{
  "n_kv_head": 5,
  "norm": "rmsnorm",
  "init_std_down": 0.0
}
Each number is 128 + 32 x the weight over its row's rms, rounded and kept within 0 to 255. Layers, rows and columns count from 0. Numbers have three digits each. The size before them is the row's rms in percent of the matrix's.

# layer 3 attention query, 320x160, rms 0.152, rows 232-319, columns 120-159
076:127160113098120065116120152162144125066118140099168087185132174195154097174141114099144080113125141069136128108129095171
081:154086163112159098148099139154147096199152109216099166137169114101077137112127166160140126132150125199085109088209140130
087:065132108140098131083135161130153100172115119189100183105106069093120114109137122093114211106162151154152108129113083107
094:094165157168126206131146129105124111149144107125133163120150097076085052097057168126124165107165108192100092164128135062
078:110127116158086156160132107154158072178173122142105163056153092081106094078108140138113184112183178159109083156143188082
070:125151087158100177163127122173134122074118173111200143105148219115132103148069142172099116079146139071189143128111189155
095:124156132184105170162134116135182075126143130173113200088141133080103060090092145118181151140110161227155151139137151102
078:180087150124153150194091160132140128121164115066149178109081140132136106137140121153145128162128122179164151135147113114
079:121136040143117130095108115179119109114116177126156107065175170118116134117086150139139154110156144136157101163072088125
080:096104150153149103086119144124109174101103117143174110154112151213128120118098174117171105140094131132173183141122131185
109:104135112080168059070156180090109181132048128106093052180126149137138118161118117085122151129107122110169186115127105169
053:130113130114187090202087139111154143141146149132062105112082123055045113126129100103159115154188092138111118149118143105
098:184095111182147076126194086103143050151157109159124081147166116187165138138167122145148131097105158162111094103121111095
093:089161076114175213073129106147078187127135136179137156056123144093124127172167108125107167071121139083134154127112131149
090:168163114105151120168140114117115115109158154129134150127113140150102131142142119189072048060109101090144149083111151120
102:167089124099201124223102116128098102116152097120140102202046121179126158139109091116135089119110083151107116165099089119
100:141138150209156152155160146073145105096146126113139125133101195118135098115129072134103141136096096168158160110099120123
090:116131183171121132123218141084132110105111053059093115100161135138092046135135144081116110174169105133181148141121157152
110:114110157173124092108112089118178138136174163149106153147165145172143132105091130144185183114107202178102099141172168140
107:167144082146121163087108147202157105154126146185169127115110115115087124125110140104157141126151140164080152088122117163
093:150182109158142162094111151211113187107063159134123172080098196111098091118134133165156135103161077123090179135092136175
102:150101142128107126117144135112143112095127180119084136125110100061116132113141115170188171153126138089072116112059136112
089:168115120152157117149117109069160150076121127122104169137109158124098132116113151086135090087185101104141117133156155184
095:150104073112124142131121093094151150114190093129105164094117104099137168129130128119114114096102110099167115100068106107
110:166093074173127147135132155137134115153118046130181189155165065120129140175126180107112134126118140135104116178137110133
109:179134095094116108081194127109110122118134142136084110135136172109137136107086114173135138102111092110230080076111166140
110:131145176138115114175102142137162169118089118132192165074129138137159141157206172099118123186118180136026188153102077169
099:104161109195109152121109173146165120088121124121158177091125083131164160163185152116170136158091181189079119138113120127
102:117114174059187135098091114106098155138161158128118059155093177118098123116094088093137104175140136080175108084126148095
120:089119163138100113151107124099150154103138089116231149093127072123122125174197149129087155100128108113023185167149086160
117:122152121137112119096129115096129103157142175099058085143160164114141120095090118136139123120149099099159073067090178108
099:091147162177134148129060111100148110061133159104104148112111098092146072145210115104114201109140152086077120095117119167
100:138101111130112106143126169150117168133131042144214170144146093133135207199155149119093169138136111160075165160150131128
122:109150075105173105071154117140084061168129128147105088150131188098151124079055108110120078130128084113179102067140182089
118:149123174125091148170071142174157099133071146142131118107144121127125163144187148123120118147109097116092138146094079108
105:104121102061155093116112191085140145140130097110219160102115107141132140179122156149100122152133098139051176156116111080
113:173156077135136179120128143185092158125123155174021134129102166135100143127071085165131089100066087174206130130102131109
110:154133136057099089094103157114125102105110104126193163160154037120148098134134159162112083100142110149050163158116082103
106:127083131116110078094151119110121086105116123098143099144193062075135111108099159123105082128121190139106156131113115050
098:118117202160070134153127167088164133118092102129180100120135124105152124119195143079127167153110178119068094127095108109
108:106154088155193125075138106120065121144189190092066102146101182119081133121083101138134116112113066134242164139137163167
096:166155106134096113107157129138102089132120148119129146124116154121076154098066156185096065090088147133124165152126106103
096:135130114070117134170135114177096141115130096160195151145131128206162116133171142144123103149189092123093098149148107135
091:142126106107174089139104147149084150093140111139127115106156089154161164086151132103076134137144116130146113115143099107
106:097155135153099126172152122124191188062099132105152132102138100099129093091148125120116143133165178139154107121188102161
095:074122153205146117091161145064148180063085084087096108076102075127083124113123148089145153086120142135079125085165128126
085:160162089096040118196136107099127098175118151124109139141112112139139131128160118078148102152081126117111094105131129135
092:126110155170145127156134123134126121183153191117186101167110089086127144095139118092127209117120125107169136142132121194
082:093114158116077130115148115152091159131127184106103149137111173123089137159141075147156150115120122183160150177101108210
090:055121198104174123126063127136138140085155147066217106090052124096116148100192179135151128125098166105116140134169144197
094:139112074145237126046125156145084126117146089129142157102172153137135141181119189111058129122188110138097206143128159055
095:141116148192143160079143142120166128101220136058167106088120117062108129133173117182126220173101130141124099152134138188
101:130139175093118139132129142200089124125147163075184102136088103174109122140182177142179163152064167170136120143084119166
104:121128140149123176208138117125216169164166139141155101148136131087146090183088112127132178168143141117179136132141197114
099:114074147146126165107147150103118209066085152100120181129136109108087127179118119179117148090133166160095150120110108151
094:125099104141136124067096173146128092146094118126105159088133094107107195209108116136080111162125145100099169095073147057
117:123104130166116127103126145130185177121115143130124199069197126167143124175120164077107189131182161172067081118107089169
118:072158152091123125138153177085110184093137173133132094130120107090100148122173166163159122101137112105252086140120123127
114:173130117152132135109095133128137093152123070141175174147124139193138080148138079106161143189092177112050189170097122184
112:168095146148093137150110129187196155151117147081129160090193084156188061180114134095128129163074162168052151101093123161
098:078145125067134149124134123124152133162136103155147061113077079065111161114117095127123079122154103081219105144140150084
118:157102105185129114109127099138136095151174057166181168158104161129179063180107105103127145136103156158062230122122122134
120:126142135092141188110157133123095151148089160126108117134152121129124154150166151128140146098156096123200069164082144122
096:166155121169111149156076092066174079115146137138187130125148084124185079149140094113119161100157139169104162127146196128
103:124086146149095085133067155124244157142142083125190132131146126145143168162135150068093114135128117150118133053193075085
113:113162092120177134110171145087109116118114166148108108054086118085099192077135151132148091096129095096187075121161153071
108:153180135131134131138088103227134151131094079100198105166155160172152094096116098157150149166111123140084191145099075160
111:090113143132159086119085105145183097105146131094153169079133113103098100153100107159108098172122129127041226145142144102
106:106154111112128197138157148126087145128134151160073119103084132110174187105130142139133116097129092191227096133137069162
112:150143117181125061088096154131136107102134135094168133101157118142087101115083121151140072162090115097066181098163121102
097:115137131130111083084102130124116132110156075096114080121103151173101153133129137185082129149156119088137117145146093077
100:133104115137084114132163118133128125136120105106223172147134081114145087163109104126092138135081128115060206127130184160
104:102146132097137162099174119084089131103136171124101109149127136120083188132153118138115123059170107149242080155137100123
091:177133164076127182134091134122083145130147142173100103119131135157075167074121178147102120072162152135180083165161083168
100:123130111151148088131104117161186125147113069148161210138116096154182113131152141119128123227105141093053133098149161136
100:107137180107180123158083132145102106083078137104101144102161112094150164112149097156110117092097085109177068121134085071
103:126135120134137162122158157106106119109137148138137129132092086112069121130126107106080179153141170183142097140102146131
099:096118087200144120079136142056155113093178125162135143100073092130101127164100160100130138099150159171130134097151159090
088:140180168166114100213068136142148136152115104134104104120132145163136085140160167169121138120108133113125108119093126166
096:123079132117124155216154107139127160203149190095104100099135078132142163158161073094122135091129103093154139160150102144
087:141123163127052106097154132143147128119149189128140095173157188156073123119130107158093162178134138151124161102112126169
097:091140097096104124049134150095102105119208097128144120087070121164104191096110108078116147095093125119144179146147155183
087:118110148108156124096107124175120150120154127120111160097115181096080165096128156124127071134182137112129120164181125107
095:143109117133088140118150123152179106154156198142184121031128170054165181134181110126105149102130119150191148113132168174
093:145121141113083104140116104178148170115135156120162089156138139159131138174182148132118133118072095101126197181142111199
097:122082086089129111161177118125167134175110102118172094163080095082151135171126160067151133094143143122161106124098178119
097:161124141185119115093137154116109138096115173137143075176158168108068084160130100133102163121128150151096079084096106097
095:144165135169121105112103139194109146152135147101107117055124121147117155109097148186170067118164108113110136134133095114